Weights of a small GPT-style language model, trained from scratch on English Wikipedia: width 256, 18.9M parameters.
Each number is 128 + 24 x the weight over its row's rms, rounded and kept within 0 to 255. Layers, rows and columns count from 0. The size above them is the row's rms in percent of the matrix's.

# layer 14 MLP up, 1024x256, rms 0.17, rows 24-50, columns 0-127
size [128 133 143 118 111 119  77 103 121 108  56  91 113 125 124  13  74 107 120  68 112 124  46  90 113  75  18]
[[117 133 166 137 158 133 147  94  89 106 133  68 121  80 106  99 118 139  81 142 135 108 137 136  96 117 134 122 137 143 127  74 146 151 122 108 175 165 129 116 144  99 114 103 102  98 109 117 147 156 129 160 104 144 142 132 112 180 143 108 115 128 120  88 149  71 125 139  93 120 132 130 119 105 123 109 122 110 103 115 131 113 127 110 161  97  99 118 157 130 161 141 134 127 132 154 135  94 138 133 103 138  74 163 115  94 154 105 138 130 122 111 134  86 113 138 115  99 119 129 171 171 100 131 135 107 122  94]
 [117 120 151 175 142 124 123 114 111 145 131 128  91 144  84 103 176 116 130  67 122 136 133 153  99 111 105 154 160 144 113 110 129  70 121 103  99 152 131 137 152 116 147 100 109 119 130 138 112 153 133 145 135 149 127 137 163 143  98 117 128 115 136 120 117 137 141 140 131 136 144  82 138 149 156 125 107 152 159 131  82 157 154 109  96 154 135 143 138 120 131  99 118 170 108 181 155 122 108  98 127 135 117 147 144 130 116 136 129 146 129 153 126 144  94 131  87 103  92 190 127 124 110 146 156 108 146 125]
 [156 115 112 107  84 104 146  67  83 134 137 134  99 106 140  81 112 136 130 146 127 143 172 169 129 110 118 113 123 101 126 133 138 126  99 166 134  62 166 147 140 108 134  86 110 113  95 149  88 103 181 138 112 137 164 145 114 149 148 105 170 112 151 115 160  97 113 143 126 167 163 181 152 120 135 120 141 120 164 151 120 151 124 123 148 104  85 185 136 141 150 114 110 136 121 117 150  93 109  95 109  97 157 135 126 145 155  99 134 141 128 146 155 137 135 129 119 150 102 125 171 124 109 164 119  97 121 125]
 [129 152 151  94 100  97 139 169 138 109 127 117 105 109 131 104 151 108 107 156 120 117 145 115 122 143 179 124 112 123 183 123 137 136 157  94 145 136 121 140 161 118 140 108 136 156 125  77 138  84 142 106 159 112  96 127 113 145 168 107 147 121 125 122 118 170 112  97 118 145 136 102 107 181 127 117 124 180 135 142  88 157 128 146 137 124 127 135 157 152 116 121 141 118 161 131 123 123 142 157  98 160 122 133 140 151 140 165 143 128 114 126 175 115 104 151 120  87 121 169 151 143 125  88 170 156 114 129]
 [118  93 136 143 118 104 154 153  69 110 142 125 128 112 121 181 140 149 101 129 147 148  79 126 155 151 180 133 120 140 140 201 135  78 139 107 120 133 163 127 141  99 175  87 129 131 103 143 143  90 134 102 118 150 118 127  55 136 116 113  96 147 125  99 120 106 112 103 127 156 135 115 122 175 161  95 141 110  80 111 162 166 112 130 134 127 126 118 112 148 124 125  79 109 130  81 159 128 140 155 124 125 140  95 100 151 161 121  96 129 129 135 106 102 137 150 183 139 118  90 109 110  93 145 144 104  99 150]
 [112 136 141 135 159  86 106  79 102 144  61 121  84 142 132 164 136  92 134  88 108 164 103 117 145  98 133 132  95 146 136 162 161 130 141 128 118 124 150 107 124  91 120 108 101 104 103 137 102 111 155 161 100 128 119  98 118 165 116 140 107 176 159 152 140 148 105 158 139 116 114 145 138  89 113 138 105 117 111 156 116  88 152 131 120 114  63 154 166 133 162 108 139 145 102 145 120 102 154 104 138 142 150 156 127 148 125 131 155 141 115 129 121 130 128 134 114 137 151 139 172 129 108  96 111  93 106  78]
 [128 177 105 153 154  85 130  56 132 124 137 190 128 177 126 131 141 119 132 148 101 163 118 135 143  90 136 160 150 117 126 111 114 130 116 126 127 134 145 119  89  97 132 102 154 154 136 148 142 111 118  81 160 102 133 131 136 122 111  78 105 135 109 129 150 136 144 133 144 129 130 106 173 126 125 150 137  80 110 166 117 181 140 116 113 118  91 188 158 149 113 171 153 140 110 145  85 143 127 160 145 115 134 167  85 144 123 129 199 113 129 123 145 112 138 102 127 144 157 119 144 150 121 104 114  99 112 167]
 [121 110 139 134 110 106 128  87  88 127 129 144 154 134 123 176 132 149 173 128 159 161 109 145 136 124 144 133 131 127 119  95 125  79 102 130 125 152 127 137 117 130 112 177 153 107 107 125  77 142 106 101 106 108 138 136 129 131 108 141 104 127  91 134 149  76 109 114  81 121 152 161 103 114 143 145 146 124 138 113 131 155  95 100 105 107 109 144 115 139 157 141 114  51 126 126  95 101 115  87 122 121 143 125 135 117 121 150 150 110 104 121 134 137 151 124 132 138 141 145 186 135  77 152 167 151 148 130]
 [ 82  74 136 150 150 119 113  73 116 126 151 144 132  98 121 127 152 148 104  97  83 124 186  89 119 147 147  96 155 108 147 110 136 116 120 121  84 114 119 107 156 145 118 129 133 135  85 107 126 165 155  89 141 132 154 130 145  99 148 148 103 139 117 122 155 165 105 116 179 113  82 140 155 123 107 127 132 162 113 117  93 123 149 141 114 144 107 122 163 151 130 123 178 129 130 132 172 162 141 113  83 134 148 142 131 133 127 129 170 131 134 120 160 163 125  67 110 133 125 137  97 174 109 145 142 109  96 133]
 [153 127 145 164 127 146 120 148 165 130  98 124  99 156 138 129 151  94 101  87 159 118 133 163 124 104 133 167 111 142 100 195 122  53 108 138 172 155 113 114 132 133 151 119 137 119 166 111 133 132 119  99 102 181 126  79 127 131 135 162 130  95 146 136 106 166 149 112 127 140 115 129 128 114 119 120  95 147 133 148 156 164 105 104  79 117 161 184 152 101  81 158 179  91 105 132 114 128  98 118 115  87 105 114 100 106 134 131 124 133 147 111 100 106 132 128 133 161 153 134 178 146  92 128 123 133 111 110]
 [130 141 135 127 119 124 125 135 115 152 112 131 100 176 131 100 173 133 108 150 145 129  70 119  94 144 139 169 148 128 124  98 111  85 108 118  95 165 153 117 135 120 121 134 139 151  71 104 120  96 133 135 102 153 111 169  98 112 150 114 111 160 128 123 108 125 118 144 131 105 118 119 148 131 128 123  97 103 147  98 190 116 158 143 129 144 120 125  98 114 111 165 156 111 163  84 126  97 137  70 122 157 160 100 119 111 143 163 130  87 157 154 100 121 121 133 146 152 155 111  84 109 119 160  96 156  64 128]
 [135  85 133 138 135 121 132 121 150 120 132 141 130 169 164 116 118 143 139 171 150 107 119 132 118 115 136 135 144 151 141 159  96 128 132 113 131 129 124 149 118 157 178 179 133 109 133 127 148 126 154 102 167 160 137 110 126 160 140 126 110 149 104 141 127 131 129 114 106  95 113 118  94 138  99 146 121 101 161  78 123 161 150 148 131 144 119  96 116 137 119 120 111 125 201  82 134 132 141 101 125 131 142 148  55 127  99  87  87 110 109 102 114  55 118 102 124 160 136 128 174 103  99 144 108 170 146 138]
 [154 118 113 141 125  97 138  87 136 155 146 140 114 131 136 131 118 124 180 126 153  95 136 147 116 122 125 163  82 120 115 161 135  98 150 144 167 121 115 147 131 128 155 139 170  94 103 107  94 108 126 194 123 107 106  96 166 133 101  91 114 114  75 105 163 155 109 130 125 158 124 155 136 158  96  80  93 174  94  83 149 119 102 145 176  97 115 116 147 147 112 129 137 130  97 135 124 120 161 143 147 150 130 124 125 173 100  97 144 178 133 111 107 136 119 142 114 139 151 151 158 120 140 103 118 135 144 145]
 [104 122 147 180 142 135  97 170 167  89 113 116 163 158 128 147 116 126  84 143 132 154 117 130 167 130 119 124 100 146  94 136 110 137  80 114  94 136 121 140  94 117 152 133 140 118 112 152 123 104 136  94 105 115 146 123 108 109 126 114 158 132 144 164 153 144 130 115 146 149  85 116 118 134  83 165 157 125 105  80 121 123 136 102 142 127 108 143 102 136 167 128 130 110 161 110 163 166 136 122 121 166 156  83 134 151 100 111 138 114 115 101 106 139 105 120 162 133 172 108 132 148 121  63  92 117 117 120]
 [141 142 161 114 160 101 139 121 172 113 105 139 171 108 131  96 173 103 163 102  73 137 115  95 105 111  68 127 164 120 118 120 127 152  99 109 205 108 141  96 137 151 128 128 160 126 100  72 162 160 121  96 117  93 104 163  94 148 136 136 124 124 157 170 148 149 119 111  95 142  99 150 108 117 127 115 112 145 113 159 148 128 128 103 104  94 119 153 129 152 116 133 112 186 128 150 142 130 139 121 163  94 123 144  79 141 100 109 116 131 178  94 111 134  91 113 138 104 159 126 120 161 137 131 143 111 125 141]
 [ 70 138 159 109 135  78 122 127 119 117 159 153 137 138 155  83 164 168 105 168 110  90 147 143 143 138  69  96 102 105 111 165 143 135 101 129 160 134 121 151 123 136 136 129 170 131  95 154 147 117 119 110 145 103 159 136  93 168  97 140 116 120 121 171 124 122 131  76 128 145 135 116 128 123 112 138 110 158 145  84 172 109 122 133 154 158 106 121 121 110  86 186 105 124 135 102  70 142 177  71 121 119 108 101 136 147 140 100 136 132 186 136 163 163 135 124 128 106 152 148 110 144 140 122 146 154 152  97]
 [112 109 171 137 135  88 133 106 126 103 153 154 141 123 120 133 136 117 154 144  79 138 137 192 157 123 113 150 107 151 121 153 149 123 153 150 125 103 118 117 128 109 118  75 152 116 139 139 112 146 140 120 180 134 117 129 112 142 143 114  79  89 114 120 165 150 137 146 113 153 112 148 146  99 139 114 175 118 129 150 147 181  88  99 132 162  80 141 121 150 154 117 117 148 115  90  94 167 161 137 141 126 122 119  85 122 122  98 113 161 111 101 154 130  90 135 108 129 149 133 123 166 120 136 142 136 169 147]
 [118 144 137 191 136 102 139  90 144 157 137  93 114 113 118 165  85 118 126 138 110 147 133 123 158 102 114  87 120  91 126 121 118 135 140 129  89 119 111 130  93 123 141  49 127 110 161 165 141 143 113 115 153  94 165 141 134 121 132 122 106 117 117 130 145 154 104 124 106 132 137 143 105 129 150 139 129 103 132 147 145 116 160  95 139 150 129 132  96 163 129 141 112 109  90 200  99 149 150 125 149 118 133 135 103  71 113  89 147 175 140 139 158 163 120 112 139 142 159 110 183  98 122  89 151 166 129 143]
 [138 123 140 174  91 102 139 114 111 124 163 112 138 100  67 117 106 116 148 151 134 106 134 120 121 151 131 111 160 136 148 101 104  65 122 138 176  77 138 111 116 135 117 136 151 125 165 137  92  95 142 137 115 108 138 146 128 110 107 122 121 148 109 115 115 130 167 158 141 149 154 111 161 120  88  93 113 119 124 123 137 121 133 174 119 159 110 137 167  64 155 150 157 143 140 149 120 144 168 119 119 139 140 126 128 138  99 138  71 185 179  97 119 123 154 146 117 101 124  85 142 146 134 115  93 118 105 158]
 [128 120 126 135  92 154 113 154  94 168 131 134 129 147  90 152 112  85 124 127 120 167 143 132 102  82 137 130 121 137 104 154 130 154 119 120 126  99 151 142 120 113 157  63 115 145 137 146 157 138 154 147 141 148  73 110 122  87 142 126 176 105 112 178 129 113 133 104  88 134 151 106 128 111 141 122 133 148  78 136 114 100 140  81 152 146 147 192 120 122 146 104 144 128 117 157 141 128 129 121 115 150 109  48 109 129 142 117 125 109 152  98 105 143 125  91  82 151 150 106 142 122 118 152 150  91  99 128]
 [108 122 128 149 145 141 129 107 162 117 150  86 167 139 122 102 124 127 142 185 161 125 150 149 155 111  63 125 104 126  84 143 137  86 139 105 100 114 119 126 106 152 167 123  97  83 109 137 105 112 168 143 129 167 100  96  76 125  90 124 130 107 113 144 154  94 152 124 132 137 145 106 122 122 112  90 109 136 137 134 154  99 149  90  95 106 125 120 115 152 154 125 127 102 115 136  78 127 118 117 167 119 103 123 111 128 103 144 110 122 124 101 185 107 150 128 185 123 140  69 119 115 136 173  93 146 118 108]
 [126 156 139 154  91 116  96 131 138 151 119 139 126 132  69 163  87 100 129 116 142  92 161 105 117 138 150 128 101 152 151 157  97  88 134 110 130  89 140 135 137 190 141 101 160 118 123 162  93 113 119 144 111 134 165 124 134 150 149 134 172 118 106 138 151 133 156  88  90 137 130 119 148 117 140 101 148 144 106 148 139 104 111 105 148 110 141 108 127 158 170 128 138 135 107 122 166 104 175  49 116 102 158 106 157 161 124 146 101 118 140 134 140 124  99 104 101 130 119 120 139 145 135 153 130 155 129 137]
 [170 152 101 154  66 153 133 119 145 139 109 119 155 103 135 150 116  83  79 111 135 122 114 141 117 115 136 133 122 100 103 172 133 117 115 104 139  99 159 172 169 100 122 123 128 116 171 102 124 137 118 126  96 131 142 122  98 118 108 115 111 161 128 118 120 174 143 130 122 176 117 120 111 195 132  86  85 128  87 106 140 124 142 122 116 163 146 143 148 143 151 178 124 110  66 168 139 107 101 104 150 108 120 145 141  94 129  94 119 121  91 124 117 105 148 130  93  77 129 116 120 113 173 133 113 149 156 128]
 [190 163 122 144 125 141 188 119 143 109 155 144 117 149 105 122 148 145 150 128  95 101 155 136 144 122  99  86 133 138 142 102 152  80 136  91 144 160 134 101 103 110 145  71 170 168 136 121 127 118 141  91 144 116 157 120 157 114 118 175 130 135 104 139 114 135 132 145 122 117 172 123 154 106 116 143 125 143 171 133 122 127 143 126  86 139 128 128 109 167 136  92 108  92 126 147 189 164 183 108 127 108 145  77 142 148  92  99 146 160 144 112 131 116 110 107  90 132 149 125 113 165 119 140 132 147 128 125]
 [151 136  56 135 105 149 108 132 140 104 147 156 185 118 126 131 109 132 121 131 141 130 139 119 166 124 170 149  89 149 119 144 111 112 137  84 142 102  94 138 152 140 111 113 176 147 162 111 138 160 151 116 110  99 155  98 143 120 130 112 133 110 119  95 143 127 136  99 123 102 186 139 120 109 138 134 106 126 116 103 129  90 130 130 107 132 136 140 149 105 132 126 113 101 128 116 171 131 117 122  80 142 121 100 162 109 138 139 151 119 127 123 137  94 145 118 152 156 134 120 107  75 124 129 135 105  85  99]
 [119 132 170  99  77 103 134 139 146 160 160 162 132 171 124 105 124 139 146 116 130 132 144 104 122 120 129 128  99 137 161 131 145 119  82 162 132 142 117 101 127 168 107 160 120 118 144 136 130 134 120 140 117 129 117 145 114 135 139 163  93 113 109  89 110 131 120 108 143  93  90 185  98 161 111 155 153 106 108 104 129 105 121  91 145 114 130 123 141 152 143 154 149  95 168 105 159 158 182  75 151 135 160 129 153 155 117 144 113 133 199 178 152 162 163 145 101 116 121 165 105 143 123 103 149 141 157 129]
 [129 144 109 146 119 116 112 123 158 145  99 104 136 147 117 134 132 149  90 113 149 152 136 158 144 102 114  88 146 139 108 142 153 150  93 139 142  98 120 127 121 131 146 125 116 136  88 133 155  99 129 152 163 145 131 103 111 110 109  76 130 142 119 118 173 124  94 120 138 156 145 150 192 151 122 161 198 127 134 106 180 167 149 138  97 108 105 146 126 118 160 160  99 164 125 110 123 143 116  66  99 116 165 158  89 103 150  93 126 110 164 134 180 115 163 121  98 116 146 131 105 146 122 182 144 152  99  99]]
# layer 14 MLP down (transposed), 1024x256, rms 0.0684, rows 24-50, columns 0-127
size [129 129 129 123 112 119  80 111 117 102  61  92 111 116 116  14  82 109 122  72 109 108  48  96 121  80  21]
[[131 107 115 135 108 126 124 106 120 145 162 128 134 110 127 104  96 106 167 149 141 111 142  67 159 112 160 127 197 145 108  85 111 108 114 141 133 138 171 119 154 128  73 114 168 143 119 130 155 131 148 155  77  92 108 134  83 144 120 108 115 147 142 136 121 131 139 144 133 120 119 164 117 124 115 145 149 166  94 128 123  83 158 107 109 163 130 106  75  94 165 180 123 134 165 101 127  99 105 122 109  90 135 140 156 127 119 127 104 108 119 151 142  99 111 113 117 134 170 149 118  81 102 113 169 123 157 121]
 [144 123 127 144 122 125 121  75 122  98 115 125 142 102 103 110 155  98 108 169 145 122 180 132 121 117 117 133 132 111 132 132  99  94 157  93 143 133  92 142 143 139 126 124  87 146  87 100  98 172 120 149 131 138  95 138 142 120 140 116 118 120 112 113 120 150 128  88 115 111 144 126 140 109 112 178 112  97 110 158 159 115 134 115 129 164 167 145 121 148 115 130 128 111 145 163 106 144 105 108 177 151 103  84 119  99 105 102 143 151 156 158 149 130  83 138  92 140 161 183 171 141 117 167 102  98 148 110]
 [139 134 116 163 136 102 103 118  98 105 140 114 113  96 153 138 117 145 178 165  95 142 122 136 129 103 149 122 111 120 160 157 189 152 122 137 136  94 126 101 134 132  89 133 113 131 152 115 149 110 108 139 102 106 134 129 132 207 168 124 133 108 125 159 124 148 121  98 139 138 126 153 120 124 118 132 129 112  98  72 163 119 111  77 113 111 165 104 103 161  91 128 121 162 156 101 103 105  87 107 150 107 118 116 124 106 127 136 130 179 106  93 105 162 118 124 156 164 169 143 143 128 122  77 140  93 108  95]
 [133 155 196 117 147 129 106  90 120 113 121 139 169 137 113 173 136 108 143 103 175 138  54 118  96  91 115 125 116 132 120 149 129 162 156 141 116 164 125 164 122 117 113 131 137 152 117 147 116 132 142 136 115 120 113 108 138  95 107 162 124  98 109 127 133 101 116 119 144 125 110 136 139  92 147 107 126 111 132 133 151 154 132  95  99 108 127 113 173 151  98 180  90 149 150 133 147 114 154 105 105 161 157 155 117 209  93 109 147 140 125 123  77 146 138 139 141 113  86 152 142 101 139 145 122 146 110 181]
 [148 135 130 132 112 128 104  76 134  96 146 122 152 152 125 116 160 102 152 151 132  93 157 162 114  96 129 127 129 178 111 106 178 104 123 121  85 146 126 104 102 109 143 121 111 127 130 147 169 133 147 129 129 169 119 129 152 187 122 105 183 117 120  98 114 145 144 160 133 165  86 125 164 141 174 146  94 148  92 149 103  97 111 199 146 104 136  82 161 150 176 112 104 120 134 182 161 128 117 136  99 148 137 122 127 165 126 125 126 100 124 111 138 132 134 146 127 122 159 142 180 147 124 173 116 105 112 106]
 [112 129 117  87 109 150 143 106  87 147  98 116 123 131 141 131 139  88 136 113 159 103 148 129 133 162 105 124 110 136  65 117 110 155 147 121 126 124 146 116  89 136 137 128 131 126 151 123 127 151 130 123 128 138 139 128 139 136  79 144 128 126 136 133 145  93  98 141  82 101 108 145 155  85  86 134 122 110 116 150 122 202 137 113 132 139 105 144 125 172 172 120 122 161 119 136 147  79  89 119  86 148  98 112 145 160  80  90 117  94 173 140  94 157 115 119  90 148  91 149 126 113 150 107 122 149 155 118]
 [160 106  89 172 158 125 152 154 126 125 157 116 164 142 135 145 149 101 176 161 100 115 134 109 160 152 174 129 171 119 140 139 123 101 169 105 181 138 124 100 117  70 110 143 138 101 100 126 120 133 153 107 153 129  83 139 122  28 117  79  84 163 143 128 105 102 161 119 101 166  81 152 148 137 140  97 142 131 107 140 107 165 145 133  90 147 137 105 155 156 121  93 146 132 120 118 137 152 111 105  91 134 105 139 150 105  85 155 173 141 116 112 118 126 101 155 129 130 154 142 115 153 140 153 118  96 151 158]
 [ 97 138 134 146 109 128 151 115 158 132 103 123 101 108 144 105  90 154 155 164 110 170 120 128 129 163 173 131 130 141 172 161 117 125  91 139 137  65 141 153 122  97  80 190 119 101 123 120 171 148  97 107 119 138 140 129  95 175  99 136 117 103  85 165 132 130 152 165 101 137 148  98 154 130 146 116 118 148  92 127 113 150 127 100 121 123 114 146 137 154 121 153 114 147 123 142 135 119 107 108 153  78 141 125 127 117 152 112 117 115 149 152 127 166 123 150 145 135 134 126 138 125 140 133 164 126 169  98]
 [169 112 148 133 189 134 129 105 116 140  83 149 161 127 157 130 128 109 109 132 115  92 149 131 110 130 117 137 107 104  98 109 161 119  79 108 133 107 110 132 157 177 138 128 135 109 135  89 113 171 152 132 165 112 128 144 107 120 147 145 100 138 118 111 137 165 116 121 119 165  93 155 125 137 151 169 134 106  80 137 111 102 127 110 148  86 120 141 162 171 113 167 120 147 151 159 101 165 128 118 173 138  98 143 135 111  83  80 151 178 133 143 139  93 120  75  74 104 157 105 143 133 132 116 171 124 155 114]
 [121 126 150 125 149 129 145 127  99 126  57 131 143 158 151 125 131 118 101  86 147 134 155 191  80 138 172 122 128 177 149  69  87 166 143 114 113  64 110  82 120 131 168 162 161 104  88 133 124 156 128 106 135 148 114 176 108  82  77 141 119 147 145 154 137 179 133 105 125 104 149 108 164 140 155 153 132 121 145 148  95 102 148 144 108  80 160 111 124 119 129 114 120 116 133 166 111 146 110  84 100 148 167 132 144 152 106 124 103 129 122 155 153 127 144  98 111 132 110 104 109 120 143 117 117  89 133 173]
 [112 114 107 102 112 146 131 142 121 147 164 150 116 109 132 116 139 143 121 144  95 138 148 117 160 130 100 133 123  94 111 135 159 146 108 111 119 157 127 155 104 158 136 131 116 170 140 110 125 116  82 136 170  83 143  79 138 120 139 139  91 153 118 109  69 125 153 101 135 130 109 159 116 107 153 112 146 162 138 134 117  90  79 121  80 145 131 138 119 165 135 100 147 149 123 149 138 132  82 141 151 131 120 119 130 173  73  91 145 130 109 122 162 122 124 143 102 152 117 155 102 122 114 154 155 147 177  95]
 [185 171 131 142 134 119  99 165 145 161 121 121 135 119 106  62 132  97 106 119 133  99 132  87 122 111 112 139 113 157 113 107 107 143 146 142 126 127 140 113 118 147 151 149 120 133 119 170 117 118 118 138 152 125 134  99 142 167 138 107  74 147 126 130 113 133 151 133 137  94 116 139 199  99 154 145  81 122 140  99 110 165 100 145 119 145  93 123 139 127  86  97 130 138 128 117 146 146 137 172  87 141 143 155  82  88 124 146 147  86 153  91 120 150 151 164 123 115 130  98 119 152 133 138 117 123 161  97]
 [140  83  78 125 161 103 104 155 150 121  90 113 154 132 108 111 132 170 131 139 161 147 138 176 119 145  94 106 158 158  77 117  86 176 115 118 135 109 128 139 127 114  87 112 150 116 115 114 164 160 166 115 107 164 121 114 146 143 131 117 143 110 121 150 102 151 155 182  98 119 142 127 110 153 120 130 120 159 145 131  89 144 131  90 119 146 122 110 124 138 133 161 144 109 108 120 170 158 131 162 174 119 142 154 143 156 118 117 145 161 148 139 132 125 104 104 106 130 133 153 125 117 134 107 157 146 153 178]
 [149 116 151 115 100 112 133  73 162 116 173 146 188 141 157  92  92 101 127 109 171 156 112  92  91 132 144 154 116 103 109 134 139  96 150 137 134 131 113 152 170 142 109 101 175 112 144 106 117 131  91 158 147 148 108 147 170 173 162 119 131 134 106 102 121 135 118 125 129  91 122 145 102 130 166 109 162 123 111 130 112 110  94 124 153  96 100 117 179  98 164 117 119 168 143 131 108 123 131 104 150  94 125 139 132 110 129 130 133 132 149 102 153 147 160 148  97 149 163 162 128 167 120 126 172  96 139 122]
 [138 173 100 103 116 157 106 119 148 136 119 121 137 110 165 138 139 116 118 125  94 124 105 159 106  94 127 131 168 126 109 121 120 149  86 124  73 145 160 139  70 153  62 151  86 101 134 136 120 162 151 102 159 119 118 186 141 164 120 125 100 134 127 123 117 130  86 195 137 116 151 125 172 107 192 127 156 156 149 126 130 154 137 115 114 129 113 160 165 104 112 161 129 130  82 129 137  97 154 130 108 147 177 170 119 134 122  92  94 166 122  92 133 139 132 145 145 138 157 112 182  95 132 145 144 138 130 121]
 [169 125 114 119 123 141 132 122 130 113  99  92 108 113  94 140  98 109 134  90 125 141  92 111 109 109 157 166 141 171 148 109 125 140 128 124  90 113 162 143 127 129 176 100 107  93 147 107  92 127 128 145 109 155 110  98 164 102 163  83 151 132 169  90 129 141 132 150 150 114 113 116 109 108 145  97 133  77 151 151 112 125 123 154  96 116 135 140 146 113 186  89 130 126 112 135 183 133  71 148 148 134 145 143 114 109 103 124 115 120  77 115  99  75 134 167 153 154 106 121 135  86 107 120 115  92 103 164]
 [161 125 163 104 131 148 137 170 136 152 110 118 118 109 125 133 133 123 170  95 128 153 153 160 109 108 103 112 149 127 109 160 125 128  80 134 116 136 103 142 136 128 129 142 109 108 106 128 143 106 149 141 141 136 157 107  91  98 113  73 136 202 121  89 126 108 150  89 127 151  83  94  99 137 125 171 150 146 137 135 133 157 136 125 105 135 143 131 133 123 145 171  90 154 137 159 102 113 122 123  85 165 151 116 131  99 145 130 119  97 150 114 165  67 131 115 158 112 112 113 118 139 101 168 139 102 132 109]
 [150  82  78 119 140 162 130 111 148 111 117 117 130 100 105 141 137 119 123 125 144 138 131 135 125  96 158 117 133 139 146  67 133 129 105 134 128 124  83 142 127 116 138  64 179 140 145 140 116 127  74 119 135 130 116 124 129 135 144  94 116 154  92 119 119 165 125 123  97 115 113 107 132 151 142 120 124  95 185 122 145 124 145 105 106 114 138 148 105 114 119 148 118  77 154 131 129 124 109 129 192 122 110 168 143 128  99 118 115 117 140 136 140 152 110 101  75 149 158 145 153 107 124 104 122 182 120  73]
 [150 118 131  98  83 130 113 145 149  81 114  88 131  90 142 123 137 145 132 149 168 138 139 111 109 140 129 172  84  61 155 162 123 126  99 110 118 137 116 131  98 130 150 146 157 132  97 129 115 108 119 180 147 147  99 131 165 162 152 172 113 136 132 159 146 121 108 136 151 120 134  93 127 126 153  87  94 129 134 147 147 116 144 130 121 113 127 124 146 160 147 124  89 127 148 161 120 133 109 148 116 157  90 141 130 102 124 179 136  91 165 106 128 131 117 149 134 126 108 124 111 131  93 144 134 131 135 112]
 [ 78 117 130 147 140 115 116 113 145 138 145 134 102  96 118 124 137 145 122 135  98 130 126 131  93 127 139 127 129 150 159 112 142 116 121 154 169 156  93  78 185 114  81 144 133  77 136  59 111 129 118 130 145 111 120 142 115 166 101 138 125 109 131 121 143 120 121 158 163  88 129 157 141 117  94 124 104  64 140 134 133 135 141 162 128 129  92  92 117 131  91 109 129  96 111 129 111  97 158 124 165 100  82 176 148 131 122 148 163 140 144 154 134 116 150 152 140  67 158 168 149 129 164  94  87 142 140 119]
 [100 127  94  97 135 108 120 152 143 154 101 135 120  70 112 138 128 110 125 131 135 119 126 127 134 147  97 125 133 126 112 170 146 114 155 131 133 102 119 146 106 116  64  99 152 127 118 138 185  77 133 126 109 140 116 120 114  94 141 173 144 115 133 102 147 162  94 159 140  60  91 160 170 124 119 130 158 113 148 109 135 144 103 111  81 146 154 130  96 157 117 129 135 131 119 115 118 125 138  78 150 117 131 159 137  97 191 121  82  86  88 124 110 119 171 105 145 135 149 141 120 128 137 122 125 147 153 119]
 [128 142 144 149 148 127 130 123 138 142 145 167 109 152 131 100 154 163 115 116 116 144  74 168 166 138 151 137 133 114 162 148 148 154 104 149 121 156 130 127 129 147 128 157 148 163  89 136 158 123  73 110 131 149 113 147 105 138 130 119 154 144 127 168 133 147 128 103 156 125 100 130  90  72 114 106 120 100 108 169 125 131  88 138 136 112 122 157 170 163  97 141 134 149 134 119 111 114 144 107 122 137  72 146 157 129 100 149 128 174 126 119 153 163 103 119  94  91 148 124 133 169 134 141 142 131 123 134]
 [ 90 111  99  82 203 115 120 125  74  86 168 123  90 198 116 123 129 127 202 161 102  88 105  99 127 138 138  98 133 161 166 124 107 142 124 143  95 142 141 105 129 143 141 111 123 125  92 142 160  98 122 135 125 123  97 129 157 118 136 170 127 107 122 121 134 105 131 120 152 105 117  91 152 106  92 141 186 106 145 151 109 127 130 162 146 134 125 122 123  91 115 118  98 120 136 115 115 125 119 108 146 121 135 149 120 166  82 158 143 128 186 124 150 153  97 136 159 151 155 137 125 130  81  88 109 118  88 145]
 [108 142 114 140 147 136  84 142  93 136  87 158 128 110 130 104 119  92 117 126 147 154 123 159 142 137  99 116 119 126 162 134 183  96 116 113 134 129 145 166 146 128 157 110 102  79 116 119 166 139 143 126 132 151  92 115 116 139  87 128 182 157 148 136 127 155 130 148 110 126 159  94  83 141 112 161 116 117 198 136 129 113 107 124 150  68 159 135 148 157 110  79 178  60 106 124 144 102 147  71 118 133 118 104 155 113 126 110 149 140 138 118 110 144 127 146 147  99 137 160 109  57 139 114 102 116 117 106]
 [144 126 113 122 124 125 109 127 177  70 125  85 115 138 135  94 107 130  80 120 132 129 161 167 142 109 155  94  95  82 146 120 148 116 130 120 147  91 107 132 155 116 165  94  92 129 153 150 142 176 147 112 147 140 102 140 123  96 154 148  94 153 120 132 109 126 143 122  96 124 127 122 130 124 137 127 147 174 117 110 112 169 126 143 115 121 133  86 112 108 137 174 103 153 117 124 101 119 117 170 101 128 107  87 125 130 118 150 101 150 123 149 155 103 155 160 138 109 131 111 124 112 129 151 123 123 109 152]
 [139 167 106 119 164 140 164 141 115 104 126  91 124 102 134 135 132 122 133 136 122  97 121 122 101 128  77 137 126 138  89 123 101 131 122  80 127 116 128 107 170 109 160  90 136 113 113 139 110 127 163 109 119 130 163  82 156 144 126 134 189 148 173 126 122 140 113 127  84 158 165 155 125 124 135 139  88 118 142 134 123 132 109 142 118 146 130 136 130 118 161 102 126 124 100 145 113 110 110 160 119 131  71  91 116  89 107 104 128  94  94  81  88 121 112 112  65 154  99 111 164 157 173 156 115 128  89 146]
 [129 128 144 126 165 127 142 129  80  78 123 180  94  95 157 148 120 122 172 175  97  76  90  84 108 143 110 142 112  92 149 129 106 126 141 104 146 154 122 107 129 128 119 121 125 137 183 125 121 163 116  98  85 109 113 146 152 121 178 140 146 118 132 137  63 120 167 135 115 104 119 102  85 110 152 110 116 135 114 146  99 110 115 125 147 145 146 126 128 144 132  84 149 137 118 140 136 109 102 162 183 141  97  80 163 149  71 161 122 132 105 112  73 140  93 120 144 139 114 164 145 115 137 105 122 112 152 131]]